config.yaml
n_layer: 12
d_model: 160
n_head: 2
n_kv_head: 2
head_dim: 64
d_mlp: 448
vocab_size: 16384
activation: "reglu"
norm: "rmsnorm"
norm_place: "peri"
norm_eps: 1e-06
positions: "rope"
rope_base: 1850.0
rope_fraction: 1.0
qk_norm: false
attn_scale: 0.125
bias: "qkv"
tie_embeddings: true
parallel_block: false
extras: ["capped logits"]
init: "normal"
init_std_qkv: 0.026
init_std_o: 0.00593
init_std_up: 0.026
init_std_down: 0.00317
init_out_by_depth: true
optimizer: "soap_variant"
lr: 0.00818
lr_mult_o: 0.657
beta1: 0.95
beta2: 0.95
lr_head: 0.0152
grad_clip: 1.0
warmup_steps: 200
schedule: "wsd"
decay_fraction: 0.373
decay_shape: "linear"
final_lr_fraction: 0.0
batch_tokens: [65536, 131072, 196608]
seq_len: 2048
doc_mask: false
train_tokens: 476700000
steps: 4005
dataset: "wikipedia_en"
Each number is 500 + 40 x the weight over the matrix's rms, rounded and kept within 0 to 999. Layers, rows and columns count from 0. Numbers have three digits each.

# layer 2 MLP gate, 448x160, rms 0.315, rows 406-447, columns 80-159
504527457528485488554579524531503491466489501519511530649500513532526445474535441504433525510458516493471496507483493450485499530488465520474478533522493511479494506468486488465469548513478570520544485520550424549534508560482487604503452492
509531502525468497509469438496547590499474471463528494472465512443467539451492524543504517508404531516472457489565471521568502529581465525485548427522554468500525458512546486416466451491539442479483434500464518525481513471518508481491498427
513502431450493479479522484490432495525444458440492461441542555437498476496500485537494542461438543509470505458499550415433445516545516615524576511490533578467400502542496573488459543531451470607425565504459485489459543481596429505487532540
550585410526476464498493483483504475584509613534471531417460460448465494586486480539517502453505503496423527439526451515474440517477510490457553464529558488573421457474514525484505484588454460466572524573515489485556525590460512462498484424
561542461562503543594562502496545529521448441533581522535537504572562497503494554580531490497452485475497530458537490579437484509490546419451501426567438522472486479497484521509474539457470446517543373474493508602537557527489488454549386541
482463463573524459509497527526491589470566520488460497550487504547512527517515544532540485442472483461499556465488459450459501528452478500495514453496569520499515453496557523468508462519576503484473465489524453564465473559515518590536470508
602498435482536490539489530546520551486526545504476555466494489478536520533516483451530512546453495528502520523567526531522472513447526522473478484506529516549536491459410635594528517497502495494495470472495463533457477535517527496488464510
488565516484486505494465520470501569509526469493472479465552566478501522451533479463531440472461541507502589511431547457496462469508464514490496465519496533563510555548559517506442520540550550487483454435452513530391412540426461559552495512
596518531499430503519500569495462450481517522439546513535530512519484505554509610501567497566487562536527459438440516539506496463484542565489511441519545549534452494533485516487444554520512567526499544517393555547493509499493521449438497552
495535506491453526550438563523434468453513488541441555527516533493427485542536490469459503506529517446485568430541471463529540462515487486532473468531518554507506472521538520491477537515482494542478565512521450458506512426492528532466507489
506517476537537515486527494546557517547501444508486474568488542501476473439498481557524487420532456466497540515432489501444485503583478536525558503560465473461595497548554513457461490438440511485475541518517506536470539476467367501496528542
435512488478501531531568465526501512555509502496526460485463525529534376442538498524445491503504487535450496552585510465488428524544557448470497499502550503493489513584511478447505503548501457511466491474536537525485516496455441479494512504
489482484495501534512473562535522461499475472497491585470520462482467516496517516454558497457522489511484450496518503441498476480458520474509476487514523533545479548547475494517499449507523429517507549486538516520512456521502516492458445384
506504440517491527491495561535600516497448441537494521503539426479450511478539494504492556446513518454560497463540515564513549521514503450520473544511476499504510566499440464529604476570495487489527540492512479549552449486583459495535495471
527522502504504483565477454532513506454504506476507524522464527465530463450511545584555476480442494444456520432472478551516496543501554523480566472492477527464449507576519532528497489472496516529497527513496517594470517545478549541533527536
510536407547506464454496539526572501522516508468486534490503444492543505523529514536465517501559477525492500459519550556435465439539570488552476549481446525590483528516473525558488512520476392510511504482568437462500446535549560524497466442
428544508554508551454512529467570519578535443452493594493437496519537496441470545532549549545470503487530503508524553459507452495566521498517478492530564493413509441475504510503468499526529436567488504518490499564477548499494489542516521516
440448533481510520412451515515492528580502490497513473493514446534476533479488517484519512498460533540479480464538479445447501550498498418455502510476467491505464544485509504449471540515497524511491463476467493478478455506487514480459423489
546447502534565524503497510555542493444508480587552444526515572547520468449450468500524483562443512539436503487489489509568510458488561510472494506475536425511523467483491501462549516482473479484526503550525490473506590514520510490536514494
468549489498450425459498423549443512563558435529528518569515528565504420438597559475523453439494470476515578540562475498508512511582503528478496437549490496530525520486513412527476500523506496460552526498494515485506588451569453540482445505
520493492446562526504562472489534549482518490550481553461479479472516593458458505499456546506424522644507492472587482503512547564511482459576441430464576537461518532505515511490498427512513506566479386518489483562474476473506521562547486488
511517496537418439570496459526536559544562507534562528518491493504444518500513464503467530502428540502551550475550524543528545490582507489601525445557556456557539513533491516519472483489533463519501525493542493552431502555455445534503560451
454540463427464493546437501525440421546505463472499520475503491474480504467530386441451509490546412464473511517450458524490538556531507478469550513485536536505467527483460461423488540539563527466468508529508459561434508472460570511412423409
563504464464499472522506424524438467543587491514560502523476382547489566533498476423456511408513469494569514462493465516537444493498498582426504493477511459510489569499497521526542444480463473515477454485474560552396459547488478488500513515
491483505521560540460507545509513526598508462560470469503472515545546503456472474469452479550450462512410401517548494470432509483516531490507537480488457461486496524551499451462429484503520476568503468467500444463423488475561547417555423486
471526465525487570496501481507519489458516546529393465496512495511552504494571410464470515515452558504492512483521507491526529485491559444489508525489461477529561484537614416501501548545497473546476576544457490455510490533502514400556522496
459473511448456456423538482502497530517525580425530508605599525449488531529550430460480466483474525477512539515440478465517459438550528509454455583495401522455445497497504510529446548493528479485572618467498482566454536451487471515453495454
504593492563553536542485569571500460489510511519515473510482534480529523489504485524483504473461465550547442545451512454507572572581551442538484463507536427494527491525577510489407477477548531517521470496491479488541517456504495495531536470
582507506528472524541456564495543471522449488474524535518513548462554481492588515528518517547517543469532534484530495533552511475513584545478442480508424533485402491522482477539543542606440559467555492459491485515573493472480488476521514545
569489474471492498585529443532520474509519486428531549500484507532551436444506534497550543475490478496469437514590524487555501530489522480490483509503434523518462495522522553498559595522514463484467455438531483561473456515519516481569421526
540515543604538626467447522535508496543589439500443492518474485574573546451554454418567504520504574535514535514515509529513526438484573588531540443546488495484474523519473606530427498461462524460428438461574484493449520448506553602499527546
519539524507524537509511569510519515495532493597513538525488450514462473517472509516504504506479537524548495427515515548524525480569499566451480466477472556492523402413530509526427502456474457503538472525513559485550522552603515455534528597
605504551556470514445465556519549485502512487412512452475487488461506500511480485481523536530462467509496484494495502444480515475543509480460485521470533508491492500459506530521470431572547487476468488537547520503431507485546552539522443542
465435523473562520516470544517539525518488529496468482500504511486488533472491494437518584540527519403499491446551493490529504510483460567525483552529507543452488504579426462490473425436550529520528465468509493515518452524518553507495498475
525509462514473534523471531488524469437492476509545437515458491529557523524521514463444514479495492546495536488527468541503577533514526554553473503470486480513517475522504472536523506544540536444471438447572475542538496501409469511523477483
476492516500554463428560472565488465483518496545483575558459488518464435517473478595524480454552486523496470536493522450501470553461519469569522400463511483557452482472503559466438472447512464501494442487494477552566572514497458561540504516
500578529505420491488510551481508493509476476493478525511493483482500517533537477469543487480488542475489489478525444466474477459492471523520515480478512572494411439531468585508444522498509482503551525477474457545430503552495497503525458481
528491505511483434543539506500543503511554509503514442496540496520476473518484465519417536512475484488479486509503507443450403480574554504528491579505542491488466499533473496460521518498506583499509515513485440488542625495488473505501494514
439540499438472523477512532476510477489535533487502480502417534447495526506489556538513484428473487525498519500565508506456502608440553491506528517527523461549478529584496536539486490500504528564444463519518556563555412532493501495515494413
513472565487595562454524483454477551467514541467536455468487545494466543477536580478614520559479505485579508491519495511558499517506482510497520511474511513503459450445578539508512487446487565425431586545470497498420486535504564563492533481
514537544515431535537517465451532460589507481506577539500488503577592486500475518501488532502485506510469493489545486470526549510571488530531531502518422537463489453453493482515567588498424493577517503470527477493531554553547461482533382523
441475499466471480527551546521533482505501509489426506479492534453460490503542460505471427500573483512512549482489395441494516542489466497519530482454545494503382529478501458534457556465496456471543489499555506556543484487495522499554520502
# layer 2 MLP up, 448x160, rms 0.318, rows 406-447, columns 80-159
522517457501529480558549449518505535519480450567509495597498482519471481470520477454494539509475527503460512481496502478518469528518486481500463544514477560518483484494529446484506541506498491518533584525511512487514510511482484523516466436
480442528522509508515487547477455471548520481544525484508533549489512411525515528494547466457584506501523490543503487516437512516553533471474479479468534562523492538527458527604450533567483547548498435474553520466438448529528598504500494446
514584523539668442558450483573493504437603454526448481554399494505547477478455525556558454521510497543498538566505492555497493534545475467462494463508424456478524535530520450524478483460630458480502498545511476518464552472542510525500468507
489501492486463479420484545566467428532545541532454549423473505517442469549488517467538509516495522555500517497519528542483433559545531445469455485558555482556471526479457580494529537440491517524492442564465543554485515447515482450405441526
562519461573525476546517519531518529559445449513565545495509472597526456453523560591563546532481526518497544515501488528466495502480528398552520445492475484511485500513493516428528548461501515562551406556461492610510577503469479490574456539
477517439440646470551527532529471516498539562510501517512535497473493453521444490478434490471516500533443547487482486533442541529486463473543489508468557485476517536496517528465542452540510546524432481495506499511519487520466484559498541462
575469498496494534552499469560507410469476503495580447475553502471425393521497559533458522487475486546428475556510462509525550496457485566611553556441534534507487498500481467470499558504520475526530565485508480487523583489488523466634545513
558464480568525500439521517506515465461498499513497543562510475489523524549480448489513520489488509530506495509509497504598455509496545505513509517478494484492517562442558496502532500527449435571453492528501496425593605531550509464505518529
571493526607497535458532504461504505566577538464530518566509532616445528451534559522551489527506481558526574502460470522533536515582544510514561514564533509498520527535523532502572497492515501427555474486463497455480511439428502481470451544
528494524527556529505406442527499530473538409510482516459431486501464423564439569494475523531507499452416539463520477472551515507466502510473499555576574426459499574461501525406444560480585404486437526502506473432486487466561535559470564485
515461477509505516525458489531569531503465585582525458439530485441501467549508440514494568582503512552492437517522455453473541520498518443486486527443487617558502452494557528523554521533505370419597490477512509488492476523506553505535456439
564505502517446482494457504482449484460475537520490494513471468514483515526447479464555463472488492449531553451395516509546497484451461482502502477549471530528473476408471505522470510525452544529508471521449478512502487514539525543518497535
471546481518470521460468502505430509486602527450475470540479550520480524551543471600526434514490465505547504529573485523486536447506460498466468468462556488489464486481528460478484562494535469569476494532452545432491437526473473502551612496
546493555489536541519447491507440450469531480432487486498471590503510422525448542452498471521473473537461508533510440380490523515420501552490527493510559479501510444477546533489454493530449519498494520499500528516560521508453447487530523518
535472491482446568481489513455473498473489460545454531481444442542449522569501495479510580516506510465508502529514480457507573525464602487477466485545459462529502476488433480514481573453515523472449539459512506397500546467523437501481524501
476470460425547462537531484517559530417509527521520498542498482524395481503489486546463508469513473495461473557492492483497457567459509498585525512447455522507493443545466428515453413613512568502512487481482522547554514549465556522564547512
596613489546540477518495476544508473438554497491534522445505513537511513503406614490580548512519484490536550563508500515495534453477527522442571522506495537545544476453612523524519517551450467443452497456491534589520495409516471506511485511
447404526403466526524451448480566461559493478455486385527514480475466531481461529494535473530476531507489571532504463441477479512487492473385515549432508435460501522468397451483530496484536519499506420486532491511523557523456489482517480549
572483492516488591495500478592473553550448388539505504514588530554479534491478520460542486532463506470478525500580527516505508507525551531431496519472505548471505473471460518469517549470491497446523487505550484448512532518487552485535427516
527496477495559488502488564522554486420509520479456474534482481445465565508468403539438518489489544509527510484446470504613512480471544552500505519451516457452445465487479546460518484483494512531530513447476542489461480491472557532472479500
452508484466512516562521442510485502551496461519477515447479517436548487545493504558514477524468486632496499480543484454480484570513506428542481430498522457438471475534508553512440465530485520580469479518492479566543487456506488557552541535
517483493450531504433500522493477499545458536484497513552455484514568427550444526499528436535501489464489514518468493511480417520470466515440530504446423507455506527438513476514574522479489478473505421479446529440521449438559578445462454567
528534530481606508490501476534491475409486535503533495536512549448507467624503497559426472446453521502448535493518530516551512529529583467468457575475365542447519475481560497524573483414456502477513523553501495448585448484517467480550529497
521526514491504441512491521489471431502437562515444485428528529464491460522530441528464474535458481562456498495504502474464570529435533461496505471520476543569423458531449499415492486546485544462542529507516488451569576411526560456478487424
520444408488514504476499487519550571425488570460463553397473515452538481518469455515505537475569482526603513530494513517519460491504446473456504556529537477573436470525536599510548555517517500467474495510519525525633492519514487510438470490
518445481540553538524564585450500518537518472516521428501511442541525495494481488494481481484501414514496522569484481387448540544507482516538506467501498547482512484456496504507494455498475554505466477511560445527566499453526592504492446463
522519457482509486455464480482484460442462467465447556482562490514493510463550459434527500552501486490496617542476538398450437484521510458463483519435401438542539535489521460478512519544471525443486496518438448508480535420478460521506565419
458435557471482488491434449404507514445510479477498461543522437485508385471460487489514488509562489501455554437493463543517441522460461534472554511520491561507508475460463543489554488483420525525463488503512527489522476533543447537478472495
440473508543531472524542462601461485503478560484462467479516500529386548522451507549546564495507541524517483480459477521471453433573429561480461495543536464577429523522533486475521488496477502467513529523525513474533538419465460565481480481
520566501557581512510473490527483513511549502497533515512520477474479557567565504561467451460500496462515493472563413567509513484482512490540456513548565481477475479475488483446508445477524479479536510571469504543519476517524450499428487492
480543461454479390541495503462549459502373474492509484434435467465498485488533579531473457498533473542462498524530482482448530520519495535442468522486531475461418459494528446506561494570551542537513538454460548506531542491521506383542504467
527521502495526543528492532432456443481485509544503501506497455550512510544501555558508468456546529499553524451455497548552524503525524558480475430486534538517541423422518464534457466486488474547559483461483483458599479572600505480496506588
559490470489550513530518581592529509524526461436485490447442459502486498483516498515522539560439447517484480550515506489503503494496562494481523545516593462506479535463558510486495487582525477500432567529487557507481513476500550468536494470
499524482518433493568483474516480468502562490527533516550520483571540456511495490545501397442483530532489511531491494521496455454473580461453504485538452407558493532453531570463496534521498478480466499482510522482506507501489448476485517542
503498470472440491477543483500543431439542570511502491578485462472548509506553514521515470457515532493505483526530453550525552483529487552541522525484474557491454460584547417530506488474485509520572460505589458585518503523434480501523521515
451572481511498497432465504543602416519511512454506495498494479517517471574547545574505507547491483445459464551520572542480466565552488474565505498513508477567454487483520597463543495412550471413471515491500431507511525494476389524425444518
459583465482468552470499552524507405511505488432477474491419461479480485544523536489486572499501436508402524515561435478428464482512464535520549469477531377475588544567524607590434478450466580562572556439453479556445513511538514423544509510
506442530516534451460522506502555516496490499532488469541501543547488566499540480481496503527511502492461421532493547524523438429539552462543408523413452484464487454475544499501481505400490485467556490499445425457474576544475493491595475518
541537535478597505504527451487471479494416512550568493554515452563530464478520503469507472571478512484463516448470543531514489422535496446446459487521481528463479442453514490523472545527461486505505528421438546472430555480566493470458503566
567541440493550517525484444435487479409512490520457522445571576518559439492500529377500581511465499492518536535488541477539546476483490542522485522461578515569534553484447552520495546581478528477497590465481525563490502535468554524470496530
464436467529501447516496504501494505422513485479407486492529468505426496432534478480514456524493520526542508468488501557519458496472546493475483467543522449528530588578514494487494520500485489480475514539495532497489442478524494529505573485
477479464455517565531511524524453472552495585470528464509498505479413494523557475490499516507516541484543442464477399434426493515475536533503442461459554543425436517535428490500489516531477479469501444517507524611480495487507506522555610525
# layer 2 MLP down (transposed), 448x160, rms 0.29, rows 406-447, columns 80-159
456483486529423524500457506516486486506515521445424465425563486465455496550452521555572474477531516535484477518540519514478508499518529514526570466488511475520546472503479559483480453468479422519468561454450573562486476487527563429489511506
496540504467443514473481402504509564446490487434527535497429487531499506435467503480468540557412537519456537475502472492580513503480436554464522514512477458505506488475530445454533483455510424475472484558434500530550582475456441525491522510
484442476396404566516497505538486448536521506371464561475508510499516628476529460509499534455572517487489532514568515569597495484446526500566477560520487520449625482555500569509522425556458505508479425514455497514568502585449416488471521528
515561467507554517582480442447444434493538488453523473466493462482566530457577524603470570497511541422515484422523490546500488499442475567496552513493519557429524483486490419513431552505432486461559579476523450472597508537504523476487508475
441463531475515499392492476476496479459533466491420518481491483471480562478478490424483500505510529535519468488479477492543520487524493565488510552438564509546512477475513421511488425528479521492470577508508449397491423451485518504438563434
509531534571406510485549470468494503495455437483476504453468533473484574496500530496567505541499483517530465550533499500539497472498497557484554530535435493482466491461491457510472519466471455447550513544498480531473518509527508448541484507
468527504498518460457526553411481550554518527473462535488448536510588523507465433464507460530522530532548544521487548506471504503492509501443438493480435449513483489515540518533491447495534494456456475501445484554491418523550470490442431490
487546528446463547545426573448451559509505467481469488418531527555536502524563502490529413503529535473517553506442604464481553520497520520501496461548511505510536481560560563475534546533548547497517489458459478552379396487486448534552477485
519489497464506486497570471521522457478500462518472453490486450426541498526441497498401554551555520497464486566549491450448419500489495514469474395418448420413450494474491563454480480472423409480418535523524480562522464493530452501537494513
509514487443458497509580556468515457469477555461536463538527514502542599433534464522532493506482476518516486528460525550459470528559495501496495462437459494531455432502511461542573457491434553531566446475533489543546498542463486458552464525
452513479529539525494557514489444480478524417437497523541495511500528533478546611491527519399513491464515547556421542569535455498506446590504556483563457439403523538516455491503423488497472592598451521497468486539492549462507421507434532525
422533496499480555544543491453543520552499563537543508481482582521554446490556472531435486521503515486454520564565489542429441462491548490502514503484590449478503533522446466527527494483493510445457514503542553488485468497491461469446524519
490466479499527457547491536514544491536414519494517555518516434462484468504443492439477494437555539506408474522443521504516464549445529455543509488566486524512513556541514525489522443541489512470516543452534411534482534502545501519428450462
423481445513485542495512534517536582542436526508500503471538432516453515504500517555426605495516478532492573514498530516488440537571509513509569468492457488533520565501446444498520547471537542496477559498503492488484492455516540474486478446
469561471496507428519500564535522522478535507457504508530543517468538495460469506544518465481534522500499478495496535543544444465512411503523554508453478508480527504530574516447484430546469497517523510564470529592492469514471535495539504542
442527538538453486501500525476470528551457498503492494481511539504510504494513477503485460446471534536512497452441504487496515471532488478438459512481531489505463531453530549505500524432532468492521517523569513493447451459550525446415467524
448411529474461454459580546509523554510545503462445517517491487480510444485539440515472441478465499542472396428536498448460435497538532494536462459507473528440479549484449500478506515464512465510539530486551472501509521554516547547515509504
531603479551544490468560567543448529492484503487501585513490516519502440492547483511475526419488485509489494487501512519528521434500514524555469467572512531532467476482555440523454510508471495551519579521513522497470456488537509495493499456
473453533430530463535541512500509438535557560484488522495510470408483515433576456428509507556520501526508479526469399505541530421551479490487446472463538530537501522594474544475504532484471535497487542498452493521477458498464452558458502479
511498496464482502461445420481464513605482493530606498487491503569524440452583519445491496541522461540515494544458551503502477494515476472521524498597505481538539544486511415549453504562491464488502501503480494516529542555553474512476516477
491474482568440498453501535473501513473498512440507489576510506548460507515501531469485504469547461361493492515461492520475440376509480581457537525490452526552539497473479478520490580492478484439534549511506511457467506507494498457441472450
513551523519433481588520461505553547541542498544565509445506536540452552487510495460497530484454536496523533469581525531542521468554494496556499511507544517548518504547532505511433536519484491540448525523530420514431523547466469482548549456
446457420534556435432570458595530516551510499470460489544497450484379513414533451492520542515457437467508489425423424397454497552506440468559431485482507467532499436460474472452411479563600500528515491518476423525477544503514518477565523505
533389470522505535517420445487459527478529482507522498512516463426513486495492540446520479488534445431521401485415495503533492453537537486438426480449454427552594492479483528589601510580489454434533429505506448554466540533486527482455478553
497517550566512459474569492435495517590494479557475495571468481525438521511511487478493446487419529493400476523487461510479471529513542473564518521445474486502530509455523470538488392463515500531460513483499466521387452498510509509616502495
517537498488460484461444477557477465515535504504384520485555502482533539467504535527584448471508573501510472410495456548515519447479539513501530493531474467548521517533495528574463398457544482500515480439395524479438515564501454528489539478
534431567550495572540577490500521516545525568508600443501433558497524503517486508528539494452528481506491450439498436569577534480522486507523525464521525589478516437454493484489548563452489502510538545517548552549494531536522525572425488525
549481563510558525538534504506533413504456527522484545488486470544575441505504429537439580504464536462599428515475509480498525555553527535501481547435549473520528422507519505458520485501571556468497483517528572493497487578531460525585523496
567526499440540553445407499440526466479482512482542576523485536547667486504567533453417446505513445442527463463519584527505571521473567504496504544488476517485489525482444512582520469476509473452512456527397525537485422550503534517438551470
516458506504418503516449535493514503479438491470487535515529525506540492416431499481549545511504520506461432521481557428557508496538513458477533524497474534494543470512537536533562514531465493474504486451478462454496527479478533565506532578
559486618517532549419448505543446552499632487514485499534489528481482545477477436534517507505463521541497505500489489517511537449460556484533524540499555486502486480523464554578518482410513477528478462509623464436472504582498532546578441491
502528489472421512499493463525562518506450469497476496531508515541523457512503493487455564467493481585491502535579544465520485453492472448526534468509466531536476570542476524478510521515475507497495508505470493525469533481408479514486519440
361475509446490477496473393474484545498480535544503549510517527489509520511447487502482433499533558511472522481525490494502508537496489529538510487463472511497513478571468433529535516394466509498526484460457431483564499512455508468536520481
513467515465567500478464517506505525472501516465477464484513538438497556512513501433522555496523485438474501475549514554528495476496446594535483525530516549483500484537441443554483472476500521505495496496503481529520485549526556535486536479
571493504511540520564472468557453523534444486500537509499517577539519617537559488443490550521498480482523493472459604430462450463451492544468518524512488457471526493467525512494524479481438506489501542495388476448536479474542449455531537468
499459499529489488623514512440479591507519453507532470485560555516512582444466488461477504493464530526536565436471433477485518423465533504479498500481515541385574498514464388555500487581451496568532500498555610494473439498489498482543494488
514471500512517468486510479457498589503517489558479543479557517496479468501459477514480404490484541499569472525476552511554529499486520479514422455496440613503393479468485421449550508553526425442452475562520481492525508496464484535482478481
426509441476484475439580514513498520548515466425590447475499384458450492507495522464511509403501472481529509543449517470469538489460438632462493469512462505591462465505459491500501473529552491536499509440639518519498427533482573566497488518
438523503501450516510480536507534507488546504453478480492424515473507525470546548556534500429465477514522503555529502487467521588449520530535511549504520457554490573532489477509510451455481543513457496538509485540556451542438497530502490409
444427492502523545513533520526492524543530553476499450556429537452427510472486537599554480560535538488531426489531475566542452540477579478508584539500463549495480468450548527500561489412495480523475489568473492538456513517497498531575471464
493527498542459452506440516468513467506533496526550478488462464546588524544480520533531550481507440509479524530545486404510559442572459537530633508494486483467539481507469470515460509468567462522526516366491540492513582493517450506527461478
572479548532543455508473457501556535478507400511518492506490500525609498497446510490526534526501495505458497522529625556474516451490488500498542520499474506522582485493561525492551497475482549552449547470474505409549466536496512497440415421